From a checkpoint of a small transformer trained on Wikipedia.
Size: 13 layers, width 64, 2 heads of 32, MLP 320 SwiGLU, vocabulary 635, 1.16M parameters.
Architecture: RMSNorm after residual sums in early layers and before blocks in later ones, biases on query, key and value.
Training: a variant of Muon for these matrices, 158M tokens.
Each number is 200 + 40 x the weight over its row's rms, rounded and kept within 0 to 999. Layers, rows and columns count from 0. The size before them is the row's rms in percent of the matrix's.

# up: layer 8 MLP up, 320x64, rms 0.139, rows 167-201, columns 0-63
# down: layer 8 MLP down (transposed), 320x64, rms 0.246, rows 167-201, columns 0-63
# gate: layer 8 MLP gate, 320x64, rms 0.15, rows 168-202, columns 0-63
up167,100,249,123,204,203,206,180,176,241,222,264,213,178,203,135,166,181,102,261,281,185,223,263,254,220,121,198,209,171,223,222,213,252,270,145,223,223,196,229,150,158,203,170,151,152,267,194,185,196,188,120,204,213,201,230,264,210,200,194,173,172,195,200,179,146
down167,102,166,221,190,273,274,223,189,202,236,163,235,192,228,225,308,179,178,127,252,200,222,223,175,203,180,149,188,217,160,119,202,194,222,298,236,238,258,242,197,232,210,160,184,229,213,224,210,169,139,216,217,257,221,227,258,179,229,163,151,140,251,158,202,163
gate168,094,155,167,158,240,169,183,210,178,221,202,205,220,197,196,192,231,140,223,274,174,161,251,207,208,227,174,151,288,218,234,265,211,232,243,225,202,176,217,292,222,206,201,164,237,143,252,220,187,264,185,186,200,230,223,114,223,256,295,202,218,169,158,239,285
up168,102,181,141,200,289,233,219,176,238,122,248,208,139,165,181,183,220,202,142,246,183,184,176,247,194,123,185,228,253,185,209,180,183,297,248,201,238,223,217,232,231,184,129,135,185,228,210,223,232,202,118,139,207,197,189,141,212,234,203,144,184,163,208,227,264
down168,097,162,196,190,174,216,180,191,171,273,198,221,131,160,160,182,210,220,200,219,180,203,201,296,168,175,216,218,256,204,225,218,260,197,225,196,275,154,215,186,183,256,230,235,191,224,275,313,135,186,86,197,243,207,142,232,191,225,236,174,224,163,249,197,209
gate169,097,152,146,183,218,232,231,256,213,219,201,187,205,221,192,180,302,177,183,153,224,253,167,183,187,193,232,202,257,131,202,154,183,195,249,223,99,214,218,245,229,196,221,219,147,245,251,261,192,238,174,121,241,173,187,250,236,178,206,142,182,210,164,229,99
up169,099,169,203,202,258,178,119,213,137,147,207,283,179,298,165,263,222,275,140,281,160,224,183,262,234,210,223,126,228,233,217,153,192,181,186,184,192,199,130,199,195,223,179,185,178,199,187,222,227,93,229,213,205,190,188,169,179,226,204,205,227,165,182,241,206
down169,092,250,213,206,179,187,203,207,198,247,191,177,219,174,225,163,176,174,220,135,149,142,237,149,147,155,165,291,207,162,117,142,176,235,193,231,203,188,232,210,138,216,213,195,170,226,146,253,152,173,123,244,161,201,160,237,269,201,137,179,131,156,182,219,139
gate170,085,212,211,308,100,226,223,229,160,76,180,152,201,234,181,246,183,207,200,210,218,213,153,169,264,224,147,189,178,178,252,222,179,243,211,219,280,149,304,211,161,174,180,192,221,159,233,162,184,196,207,193,217,189,235,191,230,169,217,165,219,247,205,177,181
up170,104,264,183,158,272,138,268,201,203,223,242,198,230,198,227,239,287,220,202,191,124,206,203,210,192,186,186,207,243,175,191,187,267,243,230,223,133,197,127,187,262,172,194,239,178,168,158,150,238,249,180,151,161,166,209,235,137,199,289,218,237,197,143,247,228
down170,091,187,237,285,234,170,207,154,203,141,187,163,231,192,223,220,242,93,226,257,207,239,188,212,204,175,217,245,129,264,254,255,206,158,158,212,198,166,292,185,204,221,144,171,216,253,168,92,161,234,223,172,194,189,213,215,155,218,210,174,210,180,151,171,204
gate171,096,219,275,158,271,153,150,191,208,206,222,192,136,216,196,190,166,138,169,197,158,258,211,242,178,233,177,193,134,232,158,243,188,247,242,188,209,250,262,150,155,158,195,168,145,157,313,210,218,263,166,170,229,145,203,147,142,162,209,227,202,168,191,218,194
up171,105,135,170,172,155,197,157,213,208,277,201,173,225,211,239,293,207,257,222,180,206,156,204,166,275,175,206,140,167,153,158,188,183,194,138,243,175,192,163,182,213,146,139,188,151,190,146,205,240,161,239,210,160,134,235,181,252,169,247,150,166,180,273,263,196
down171,103,212,181,216,222,155,153,229,183,217,221,205,192,138,186,252,182,217,223,231,206,235,139,258,193,226,209,248,256,274,126,153,230,178,210,188,220,153,201,145,151,143,179,223,190,211,161,146,169,103,164,167,111,158,222,129,195,166,162,190,231,205,246,261,154
gate172,113,232,164,150,185,155,273,168,226,211,198,208,209,214,234,279,253,156,242,143,174,187,217,218,196,248,209,234,168,167,204,156,158,187,124,176,127,175,241,262,155,187,293,188,244,142,176,193,126,215,238,217,164,177,213,177,235,211,116,256,189,192,225,165,167
up172,107,153,219,158,201,216,169,151,191,222,218,183,219,202,241,157,158,146,188,220,200,232,189,109,162,209,214,254,231,205,129,188,189,206,158,124,207,183,145,257,266,158,151,124,180,208,123,205,232,184,205,258,291,236,200,197,185,241,178,163,155,239,283,195,188
down172,104,174,220,282,141,145,263,247,165,212,182,241,145,186,155,269,222,187,190,191,226,206,207,164,231,217,159,196,231,159,242,133,244,205,320,263,189,193,217,250,169,180,220,234,171,187,234,282,235,218,185,156,237,254,245,175,198,194,226,198,268,199,174,177,161
gate173,083,189,217,251,186,161,115,237,206,229,155,302,108,172,200,229,192,210,160,218,187,215,235,237,126,121,188,178,256,286,235,237,213,108,203,205,203,184,205,154,193,198,127,163,170,211,192,192,266,239,149,180,247,225,204,191,199,210,257,179,217,207,203,192,183
up173,093,173,209,124,215,222,199,203,235,162,195,234,208,130,233,206,207,181,198,86,189,264,220,226,250,195,192,266,190,308,189,188,163,160,179,180,321,226,165,162,159,199,188,156,217,172,195,200,208,162,143,154,162,166,229,146,173,243,235,194,180,174,232,223,170
down173,093,196,234,196,191,226,195,132,247,202,220,203,247,297,220,192,240,204,222,235,125,155,182,171,293,202,183,151,148,139,157,190,236,166,187,171,177,206,172,203,231,174,245,280,230,155,212,192,258,234,230,264,249,223,247,158,233,205,200,129,253,205,234,187,133
gate174,092,207,170,169,145,207,194,238,208,246,177,175,183,242,256,199,156,234,150,176,167,228,215,169,189,268,263,208,133,207,254,233,197,250,157,219,261,244,201,189,149,156,180,216,228,134,175,224,237,212,154,175,226,243,219,237,201,119,146,226,167,260,192,86,148
up174,097,161,203,175,187,217,181,211,201,192,211,156,172,124,249,185,194,192,238,207,228,132,281,249,204,252,172,167,168,209,205,214,115,188,69,122,175,220,159,161,186,250,223,183,271,235,182,185,229,211,210,171,142,219,189,209,224,229,215,228,148,219,240,140,135
down174,097,151,207,152,220,142,205,181,234,95,189,260,235,128,237,215,229,225,229,207,205,133,228,185,241,306,153,173,222,156,197,158,190,155,159,212,192,228,189,174,194,197,151,233,177,217,240,219,224,297,177,186,229,225,260,232,215,156,198,128,176,204,261,174,171
gate175,104,224,235,229,214,191,227,159,198,269,171,266,292,146,213,255,246,200,198,232,147,264,232,200,178,162,157,149,181,188,242,133,248,191,212,215,187,142,219,195,232,238,155,273,207,191,225,149,309,207,231,275,212,232,204,222,241,212,236,217,246,185,196,198,145
up175,117,246,166,197,187,156,167,219,210,149,240,133,124,211,246,186,232,284,148,196,243,115,243,231,214,251,185,232,218,207,170,227,193,194,151,184,164,201,209,228,191,215,185,211,219,323,191,231,128,219,265,129,142,203,168,138,220,163,182,188,165,195,200,221,225
down175,108,203,210,222,206,171,221,283,239,240,253,209,181,251,148,158,219,191,257,213,232,191,187,157,148,196,162,217,218,193,284,248,148,248,171,262,119,240,174,183,184,161,143,230,161,217,179,159,212,186,237,147,251,214,205,101,179,175,163,168,209,127,252,176,232
gate176,109,221,224,186,244,239,154,215,202,223,251,214,206,201,239,258,259,243,191,200,160,208,248,197,244,164,201,211,166,238,182,181,226,245,155,135,255,165,218,211,195,197,260,206,239,120,166,269,187,81,225,203,195,178,203,270,152,155,206,249,167,178,278,262,161
up176,103,194,213,218,294,176,223,209,170,260,167,214,265,195,122,170,225,275,226,226,233,134,303,219,207,205,137,171,196,149,212,158,132,168,259,252,190,194,162,192,223,226,189,241,274,241,233,190,205,209,216,198,195,215,150,229,207,172,265,260,236,228,172,230,201
down176,097,211,115,171,259,147,188,260,199,200,210,213,200,234,243,225,147,197,193,217,184,230,218,174,233,217,210,138,144,242,211,289,255,184,254,202,221,206,239,252,223,211,163,176,148,164,196,225,251,203,213,195,180,78,201,143,242,240,281,148,138,210,197,219,183
gate177,094,191,203,224,280,170,161,131,256,220,199,225,214,149,185,199,192,265,166,153,185,235,254,243,131,192,214,185,213,236,241,215,201,263,249,200,190,215,122,178,224,249,230,249,248,102,113,246,121,159,204,206,197,206,231,213,157,256,171,227,214,203,230,206,224
up177,093,267,259,204,194,150,178,192,228,197,216,237,195,153,132,146,258,279,228,217,160,204,242,185,237,211,183,240,316,166,201,202,159,155,225,165,182,259,160,211,205,224,201,84,153,193,218,217,234,220,245,169,245,242,199,196,192,182,185,230,191,206,190,115,237
down177,098,191,250,149,221,222,223,113,147,263,223,127,165,150,210,154,155,192,202,240,174,241,234,186,232,191,181,190,229,219,298,214,201,283,267,228,119,233,189,231,179,208,130,195,184,184,201,201,179,176,176,231,239,201,202,194,170,174,241,137,288,222,172,250,208
gate178,111,105,173,161,171,121,180,131,195,182,229,244,247,186,189,256,202,178,256,183,199,230,113,245,237,172,160,187,235,228,180,170,126,169,159,178,157,180,215,196,181,197,250,267,220,200,218,181,192,155,192,233,197,197,236,177,289,172,237,208,247,213,185,272,123
up178,109,153,174,222,260,199,233,202,266,161,153,135,203,191,165,182,180,148,142,76,232,188,225,193,221,252,200,238,173,197,181,172,227,231,224,237,204,175,243,187,236,210,83,172,206,236,256,193,285,231,232,202,222,185,239,222,234,150,214,146,231,223,167,239,231
down178,099,227,228,220,161,266,234,205,154,177,219,209,95,231,244,159,227,222,189,208,177,133,242,182,162,206,217,191,214,228,176,233,280,234,184,205,225,267,195,131,173,260,201,172,124,173,112,148,172,182,212,225,185,139,188,167,129,220,163,196,143,229,138,184,201
gate179,113,209,221,143,210,225,202,263,214,216,158,206,187,238,266,237,192,147,122,227,204,166,166,214,190,230,291,290,167,190,194,243,176,156,222,223,127,230,253,174,193,175,220,124,233,184,249,234,210,273,221,199,181,217,218,242,217,278,274,200,206,260,247,188,220
up179,102,173,132,216,176,149,180,217,162,243,201,241,182,267,192,205,207,189,131,200,279,225,129,274,153,187,232,251,222,242,145,174,171,227,262,179,150,201,179,203,247,237,186,189,126,185,196,198,187,243,220,130,249,239,230,192,212,182,174,182,248,235,94,199,249
down179,099,186,160,170,230,238,219,190,215,243,208,155,148,211,129,285,173,319,191,264,224,222,195,237,260,216,270,150,195,223,227,179,205,232,181,234,184,241,242,250,241,221,186,202,281,147,217,202,239,201,174,202,134,213,197,203,137,180,163,199,243,187,114,205,219
gate180,111,203,198,182,170,212,217,200,182,189,234,136,150,257,206,224,214,260,179,191,150,249,198,192,192,200,195,230,252,170,189,291,214,229,132,270,154,196,168,165,236,173,251,229,185,132,238,199,162,231,181,89,106,237,199,147,199,216,180,207,165,265,198,160,138
up180,102,161,256,190,227,221,264,153,251,200,197,208,206,198,210,220,264,172,139,162,218,236,211,171,244,145,198,258,88,212,245,166,215,248,231,215,231,190,218,211,228,151,146,249,263,163,188,208,180,130,225,205,193,174,296,214,196,194,193,216,124,125,211,204,253
down180,103,191,243,140,235,204,246,201,182,164,308,256,204,200,158,261,138,182,200,263,208,162,213,251,227,189,194,228,170,153,243,213,203,197,164,177,213,126,195,195,199,182,144,196,176,281,262,243,167,189,228,194,238,237,180,213,172,207,272,187,274,270,246,237,256
gate181,090,290,171,196,301,288,144,188,235,218,169,225,199,186,210,192,195,196,171,201,156,237,268,160,279,221,199,229,180,194,249,229,249,229,192,287,295,179,266,193,207,180,158,195,209,204,225,234,282,199,214,208,202,249,253,238,211,187,179,207,225,184,181,244,230
up181,100,252,191,276,204,218,123,210,243,236,171,275,168,199,209,191,155,132,237,224,247,208,204,177,134,155,142,193,238,178,158,186,192,230,182,216,262,157,124,219,149,199,173,150,242,130,158,213,198,286,222,156,220,143,165,185,214,237,166,139,193,197,218,155,194
down181,098,113,286,139,245,115,184,190,166,175,184,227,202,180,247,193,235,178,280,160,146,170,128,202,204,205,193,196,224,195,271,202,187,287,200,189,216,160,198,194,215,217,192,275,190,260,147,217,245,157,155,241,213,192,182,212,217,187,171,210,107,176,151,192,199
gate182,093,152,254,236,115,184,206,160,182,178,251,189,195,118,246,185,233,203,195,249,154,191,132,277,161,247,222,262,229,244,208,203,221,157,144,228,202,245,309,183,170,103,242,203,221,187,202,207,175,204,163,149,208,202,177,180,177,244,193,161,207,167,195,149,190
up182,103,263,170,222,150,150,169,230,193,162,274,167,189,208,132,181,227,244,194,214,186,147,198,179,263,206,142,178,235,165,177,216,225,185,134,218,94,143,292,206,169,183,155,186,225,188,228,153,224,183,156,246,204,203,213,263,116,161,156,221,199,243,244,212,184
down182,101,168,140,177,205,275,154,237,174,272,189,173,231,204,288,147,178,194,211,202,187,226,198,210,220,193,177,176,224,262,245,231,148,175,206,169,262,141,152,211,240,174,252,225,186,251,225,244,196,162,238,222,161,236,203,107,272,183,271,227,246,227,242,258,182
gate183,103,177,175,195,180,222,165,212,200,264,186,175,183,264,212,134,279,239,237,208,133,231,179,227,179,214,297,149,217,157,229,271,225,214,197,179,214,153,252,166,277,208,244,272,257,227,178,261,233,237,196,208,172,204,229,243,167,156,187,148,192,149,208,232,138
up183,094,197,181,232,277,240,163,204,131,201,234,134,159,227,188,187,247,227,180,212,155,149,193,234,154,218,316,217,227,255,193,202,200,175,227,126,221,215,140,195,171,192,129,181,273,178,160,223,216,190,133,164,187,249,219,204,140,238,215,151,142,169,239,163,222
down183,105,210,160,154,173,189,238,205,268,250,204,193,200,223,173,209,183,96,231,177,232,231,265,196,136,219,214,216,232,219,183,227,122,204,245,171,182,213,148,216,141,211,148,187,160,128,184,155,217,152,210,179,276,215,229,170,180,198,198,149,248,97,132,161,169
gate184,098,181,138,205,261,143,170,155,201,212,216,224,219,192,208,158,173,203,196,282,246,178,180,259,227,154,190,135,217,246,195,269,155,171,182,177,185,257,206,191,186,187,285,226,230,249,194,217,88,229,240,190,198,280,162,200,184,217,218,133,247,132,245,190,200
up184,101,216,129,211,250,243,203,187,175,196,268,314,248,189,192,263,171,213,246,222,181,167,200,163,207,165,193,188,260,225,189,255,186,243,175,167,182,254,222,220,269,174,242,194,224,224,174,171,190,273,165,183,115,265,163,223,259,245,267,169,189,183,192,220,149
down184,101,265,206,248,157,215,160,223,197,243,212,283,214,259,171,202,205,285,214,201,159,168,203,203,232,217,218,207,193,253,110,215,224,189,181,197,200,260,154,226,232,93,214,156,170,244,191,243,210,204,155,203,138,177,196,226,206,171,165,228,211,278,286,243,148
gate185,083,203,178,188,169,228,203,181,202,259,156,265,192,158,183,178,138,150,227,218,204,265,254,186,257,252,164,255,182,207,287,215,210,255,173,199,201,269,186,250,217,208,185,209,180,230,244,163,223,173,182,144,265,220,187,220,206,100,286,236,132,226,172,156,167
up185,099,194,149,247,140,167,235,123,182,224,142,149,171,150,236,114,128,137,224,162,231,202,146,181,211,286,230,241,206,216,228,174,226,254,175,211,243,198,218,210,238,220,197,146,159,259,220,173,218,184,157,206,199,193,252,134,226,223,255,202,189,231,234,173,272
down185,101,229,196,177,229,168,203,183,201,196,211,230,128,207,191,242,251,254,249,179,166,235,223,213,163,112,245,101,215,100,169,266,194,144,225,241,260,153,190,193,231,220,185,314,204,224,219,179,162,221,186,143,228,197,167,228,168,225,153,173,208,215,232,158,197
gate186,094,197,233,233,208,140,233,163,245,238,115,254,125,248,221,285,234,235,196,180,220,238,217,188,216,196,237,139,209,220,200,215,163,148,192,189,214,204,154,120,305,140,222,178,138,160,217,189,230,236,178,201,222,130,269,174,150,190,199,179,194,193,177,246,191
up186,105,214,134,227,267,168,217,185,200,169,182,211,170,201,176,210,163,217,254,157,173,101,123,187,184,166,168,243,109,161,192,124,147,166,193,205,174,277,190,208,154,252,214,149,195,223,244,213,183,169,218,156,180,194,248,240,204,162,211,253,202,285,155,249,200
down186,108,254,183,180,244,222,153,277,215,265,219,187,154,168,304,186,197,264,177,250,207,186,105,218,207,217,235,205,203,219,122,252,173,160,186,220,220,221,182,181,185,133,249,242,141,249,159,127,194,185,237,154,223,191,168,206,207,211,279,207,203,182,238,219,165
gate187,101,218,181,182,200,142,253,213,205,202,303,186,169,207,246,204,218,234,163,132,273,152,180,185,214,157,245,172,251,257,191,235,240,142,238,177,168,216,168,202,226,174,142,114,293,186,200,157,169,210,189,172,299,200,231,201,242,131,196,185,207,227,190,227,178
up187,102,201,160,208,81,217,174,126,182,180,208,155,256,224,232,165,133,233,240,164,209,225,181,184,232,200,275,197,218,196,170,163,170,172,200,203,163,181,248,145,228,137,288,143,215,176,197,206,129,191,255,215,216,161,173,243,265,210,203,210,256,207,268,156,209
down187,100,144,221,164,234,168,210,225,252,258,251,143,105,254,184,121,218,227,178,255,213,224,132,187,211,190,239,143,175,220,187,252,211,202,238,220,191,244,183,128,243,225,175,160,235,141,208,278,183,248,143,201,190,207,191,174,247,211,182,150,125,181,159,208,228
gate188,095,212,259,173,226,121,160,239,231,248,175,308,242,176,173,242,249,246,241,257,158,230,173,199,238,189,109,177,205,209,138,231,192,164,146,208,210,234,181,229,192,214,265,173,201,141,161,193,216,217,276,189,163,209,151,176,247,257,238,241,180,166,166,218,199
up188,100,208,238,211,220,141,176,187,202,238,171,236,217,175,225,172,176,192,170,212,181,201,240,200,212,157,133,251,248,198,134,191,114,265,176,97,226,261,224,141,247,231,194,240,194,180,197,100,219,201,306,259,180,171,210,203,241,228,184,191,221,256,187,162,202
down188,097,230,173,190,169,179,140,241,186,230,187,177,220,181,200,177,156,146,85,192,200,170,201,207,184,199,201,217,163,209,272,176,309,209,191,217,203,154,247,181,220,235,248,201,172,228,263,253,239,258,188,169,258,267,182,222,266,156,284,229,190,176,135,171,215
gate189,100,147,149,178,152,247,252,189,236,276,261,158,191,213,208,258,217,211,236,226,190,192,155,199,155,202,232,207,181,141,179,254,253,248,263,229,180,233,161,157,241,181,151,251,230,191,213,222,244,193,181,222,244,279,124,197,265,199,280,157,225,161,248,219,169
up189,094,210,146,194,183,171,185,159,211,165,262,276,237,178,180,238,162,213,192,172,265,230,229,186,188,198,205,180,224,223,249,241,121,288,166,226,130,230,129,133,140,180,234,229,178,193,211,171,142,186,205,225,187,201,138,266,148,167,259,226,196,148,159,142,213
down189,098,204,183,186,167,179,162,177,236,205,184,177,189,208,177,140,218,217,215,255,268,236,248,230,194,180,183,249,279,191,148,238,186,68,172,162,188,187,201,235,256,242,224,176,214,103,155,251,123,204,177,226,202,197,198,152,229,243,127,216,193,259,229,194,160
gate190,092,178,169,169,222,226,171,249,188,228,210,271,245,138,233,170,219,201,234,246,197,185,152,226,232,121,147,182,187,156,167,188,154,277,199,241,125,239,222,202,200,238,260,241,236,194,155,235,189,181,143,215,158,251,153,207,226,199,194,195,95,205,258,176,122
up190,091,258,140,196,227,217,100,192,142,165,202,177,172,99,230,186,173,139,248,177,196,186,228,249,119,255,239,241,205,172,176,232,188,215,185,276,202,236,199,233,274,235,199,250,217,184,200,172,210,221,215,189,214,184,99,225,259,221,219,228,206,161,166,213,156
down190,095,225,186,206,172,235,117,214,126,290,259,167,333,207,189,234,208,206,165,236,196,176,194,197,195,161,237,231,231,285,201,182,187,167,227,267,139,209,156,240,178,206,233,200,280,206,208,189,240,257,208,199,221,185,176,214,193,132,189,160,189,199,248,245,222
gate191,093,211,182,180,154,178,182,209,208,163,268,154,232,181,234,173,188,177,232,158,149,267,191,181,173,219,232,200,166,153,195,261,212,129,225,188,155,149,197,217,132,224,229,140,210,229,120,264,145,218,208,200,266,227,182,266,157,170,182,292,173,216,281,178,155
up191,090,141,211,169,156,159,220,157,121,162,234,259,198,210,223,236,106,162,207,133,246,216,223,189,135,228,185,191,219,171,278,227,172,262,206,254,148,214,223,172,138,112,186,227,195,143,288,207,229,171,160,185,206,167,181,237,236,202,158,182,200,186,232,204,187
down191,098,211,187,257,243,144,209,216,236,208,181,208,214,251,171,211,262,220,119,174,229,179,179,212,248,218,111,210,133,233,212,237,286,165,205,186,229,249,223,187,245,173,138,220,249,212,258,237,211,154,259,208,179,129,198,146,276,162,183,237,212,241,137,199,236
gate192,113,211,202,257,165,264,237,137,167,216,160,190,197,236,196,199,204,99,157,304,196,221,209,220,212,177,133,250,249,223,210,239,172,284,229,197,175,204,233,157,216,212,195,231,176,177,214,253,207,220,156,225,240,203,142,293,291,212,179,202,214,218,207,137,182
up192,112,214,162,236,243,259,219,167,157,199,185,173,233,184,232,197,229,152,276,135,191,199,244,133,294,149,184,187,211,191,208,225,240,244,287,154,190,210,285,247,136,198,212,180,195,183,194,183,218,151,155,219,192,162,150,284,225,140,191,199,217,235,132,178,199
down192,111,167,114,167,236,237,261,219,221,184,174,174,129,199,176,171,205,196,261,115,231,219,178,174,228,206,160,197,231,173,158,197,173,283,138,258,154,196,207,220,170,123,247,231,292,206,196,214,187,199,184,134,127,271,180,204,161,193,147,220,198,189,235,217,194
gate193,106,163,155,235,170,215,228,137,226,236,115,192,212,148,220,275,190,240,191,176,165,151,179,221,220,233,199,206,227,137,146,186,195,208,174,174,211,93,191,189,230,220,211,183,242,78,213,172,231,199,148,196,224,209,241,193,170,221,183,246,283,256,233,151,241
up193,100,242,296,256,244,195,194,292,208,266,169,205,268,198,184,147,194,201,205,233,177,207,138,197,199,168,159,136,211,230,198,219,207,203,218,177,235,178,194,221,148,225,205,226,231,228,176,200,162,296,191,236,226,200,176,124,173,143,159,198,269,281,247,161,239
down193,107,171,256,186,155,258,224,157,242,209,177,183,169,202,160,217,236,262,289,144,193,189,181,215,192,217,198,248,215,209,157,254,139,151,139,181,234,238,129,138,210,166,228,277,258,138,200,168,140,188,197,176,240,208,207,164,198,207,153,127,226,183,134,240,219
gate194,103,213,168,114,188,206,179,252,282,195,169,153,191,198,206,259,227,209,199,194,223,278,240,186,212,256,262,149,181,211,184,298,129,145,229,234,232,214,184,170,266,206,219,245,257,214,189,221,229,190,228,240,261,232,225,173,209,165,173,180,258,218,187,212,293
up194,103,201,207,273,226,204,142,244,196,171,170,282,231,234,141,238,177,237,164,232,240,146,192,215,257,199,175,243,169,242,234,138,177,132,196,150,150,191,213,227,182,277,187,266,158,194,192,200,181,201,185,183,222,238,206,135,151,276,254,101,209,203,213,205,172
down194,102,211,192,144,187,176,200,171,225,205,183,207,304,193,206,156,264,66,183,223,223,209,226,210,170,186,177,297,261,171,210,193,185,164,164,141,231,185,266,223,157,232,183,221,185,187,193,158,159,196,140,248,196,206,189,243,210,182,127,245,201,218,244,247,137
gate195,106,226,167,232,189,155,110,223,148,245,218,205,160,197,230,209,212,143,166,188,214,184,246,160,270,182,226,193,140,138,187,157,285,121,272,219,128,174,178,225,237,246,267,223,196,188,221,198,181,295,170,190,231,228,204,192,201,230,168,184,148,233,157,208,163
up195,102,255,204,144,230,227,253,166,167,178,169,185,175,207,128,182,229,122,217,173,215,135,146,166,194,182,179,136,300,143,133,189,218,275,241,249,240,200,243,209,203,164,242,172,234,131,187,112,219,191,228,203,227,199,167,251,172,175,165,181,171,175,188,184,226
down195,105,268,261,218,243,163,206,206,223,223,173,198,186,174,205,197,191,224,107,220,217,208,219,168,233,162,286,155,138,147,181,160,215,199,223,196,229,262,209,120,186,247,279,145,163,193,215,223,129,208,172,189,295,204,229,270,180,239,151,165,154,216,205,238,186
gate196,097,211,224,259,228,211,190,202,194,231,181,208,242,239,234,198,214,220,285,128,210,213,130,155,229,197,67,216,208,200,216,216,185,195,290,312,239,208,214,153,181,163,184,234,209,199,271,174,206,191,214,201,188,243,248,195,196,220,238,171,249,172,174,133,151
up196,100,195,199,195,184,153,123,218,175,255,278,201,170,234,138,244,262,218,199,291,156,116,228,215,181,180,232,211,179,169,143,255,219,247,231,188,126,180,214,218,195,202,199,238,231,225,101,186,167,185,171,169,164,204,154,251,214,236,244,272,174,236,177,226,204
down196,098,179,190,193,250,223,225,232,156,162,152,196,236,192,213,293,279,219,192,225,221,229,182,159,168,173,193,250,186,158,221,227,100,267,156,179,241,169,207,186,190,183,189,217,181,147,168,158,247,167,219,184,259,164,253,247,155,228,245,312,183,179,159,236,156
gate197,094,181,240,335,159,228,190,216,171,194,173,173,164,191,125,116,266,165,177,154,270,193,197,223,196,181,222,147,225,204,213,195,117,229,177,180,203,199,186,215,180,253,173,246,201,142,275,272,160,239,188,204,234,231,160,150,205,194,189,185,185,129,193,200,180
up197,097,188,156,173,196,204,159,216,219,174,199,195,159,164,201,274,226,207,148,253,207,310,131,170,220,185,267,218,178,83,179,227,259,216,237,229,184,197,159,184,209,168,224,298,197,219,265,131,211,173,201,205,196,180,199,174,194,250,152,151,211,240,172,150,179
down197,100,246,183,158,155,190,225,264,193,237,274,192,267,258,165,115,239,198,212,172,175,135,212,250,198,192,202,244,201,239,207,185,160,205,176,114,195,211,201,256,181,227,211,188,188,126,186,267,127,255,208,269,147,228,156,159,260,226,181,186,173,158,205,174,235
gate198,107,252,144,227,260,215,200,218,262,209,159,230,191,272,212,178,145,237,164,185,209,150,201,192,217,228,219,216,194,142,206,199,151,220,238,252,128,200,333,159,218,93,246,208,232,221,178,221,199,247,176,184,212,224,199,209,198,137,204,224,250,205,172,140,155
up198,114,256,147,129,220,242,226,202,165,259,250,186,224,210,226,183,179,208,213,216,219,195,177,219,154,166,272,196,153,152,184,118,208,217,268,173,162,230,275,125,287,265,182,193,217,195,204,256,287,208,214,174,265,172,200,223,279,206,213,204,187,177,234,198,195
down198,109,205,161,149,163,166,190,185,200,185,250,222,259,287,232,242,164,240,219,239,233,144,223,234,208,226,175,173,140,143,182,267,236,204,211,210,94,243,250,216,224,126,227,178,178,196,163,236,177,234,191,231,230,209,215,219,173,195,205,272,154,210,218,142,102
gate199,094,195,151,164,196,182,221,184,197,214,148,183,223,200,224,288,229,228,262,227,213,163,149,258,216,238,215,183,247,193,233,256,222,158,207,182,235,278,229,143,212,181,148,312,161,130,201,177,183,150,170,236,243,153,123,216,139,197,226,176,141,232,213,197,160
up199,101,191,207,207,208,243,224,236,212,273,197,239,265,242,236,191,213,223,216,193,218,191,213,181,222,142,187,208,191,107,173,235,204,271,189,126,230,216,212,231,226,195,226,118,188,153,212,146,256,174,211,232,165,206,143,273,197,230,145,314,219,225,211,111,220
down199,097,180,209,120,181,210,220,246,195,277,248,152,236,190,149,181,131,139,247,188,198,175,194,178,276,175,124,157,170,218,193,159,252,268,173,174,196,179,211,298,165,203,148,183,185,151,243,209,209,209,174,172,168,201,148,219,214,218,233,190,304,181,184,201,154
gate200,098,137,227,245,238,203,216,219,211,197,138,129,234,256,177,216,220,244,172,226,197,182,169,134,227,229,278,143,213,206,106,154,167,134,230,224,185,246,225,184,207,240,223,235,223,173,149,158,247,193,248,244,137,231,222,196,242,247,177,174,207,145,113,202,168
up200,096,250,190,171,189,249,245,275,193,180,138,214,235,187,203,170,145,165,192,187,171,181,171,186,163,256,119,218,243,153,190,147,235,159,133,216,124,199,230,215,149,216,149,180,242,197,300,213,233,212,182,185,183,210,125,220,211,192,220,284,215,257,259,243,202
down200,099,162,194,257,133,277,205,269,155,220,213,238,184,167,142,167,217,272,217,235,169,175,211,275,222,191,183,219,233,222,274,219,195,183,243,183,230,258,194,195,203,240,183,178,234,174,171,199,317,190,179,171,210,264,205,140,221,193,250,249,282,226,243,222,200
gate201,115,167,146,186,219,172,200,149,204,232,241,204,257,99,255,237,146,219,170,270,175,196,97,259,216,206,192,204,213,270,308,173,219,245,158,139,215,185,233,205,189,210,241,213,258,183,187,209,188,218,155,167,162,211,140,240,164,162,229,218,179,210,203,205,157
up201,101,217,177,191,258,187,220,219,223,165,196,140,181,201,279,222,152,140,162,213,217,198,261,245,227,171,190,246,144,203,221,234,176,294,173,207,145,227,201,251,206,226,168,261,243,170,249,241,141,223,97,245,216,216,157,251,202,181,139,134,154,206,228,169,203
down201,099,176,199,134,201,131,154,143,139,167,158,198,171,169,189,209,222,249,221,172,249,176,258,193,185,186,182,232,178,108,173,222,196,205,206,202,156,166,232,155,183,160,216,258,159,181,153,137,213,284,281,179,112,172,165,209,147,140,245,181,183,193,158,236,217
gate202,099,194,169,184,218,185,214,187,107,213,136,160,176,242,174,182,196,210,166,149,280,199,223,185,240,206,206,163,192,229,74,201,201,115,190,194,163,188,215,141,194,192,261,292,209,198,185,205,192,268,221,161,286,277,177,179,171,188,243,179,208,187,177,222,171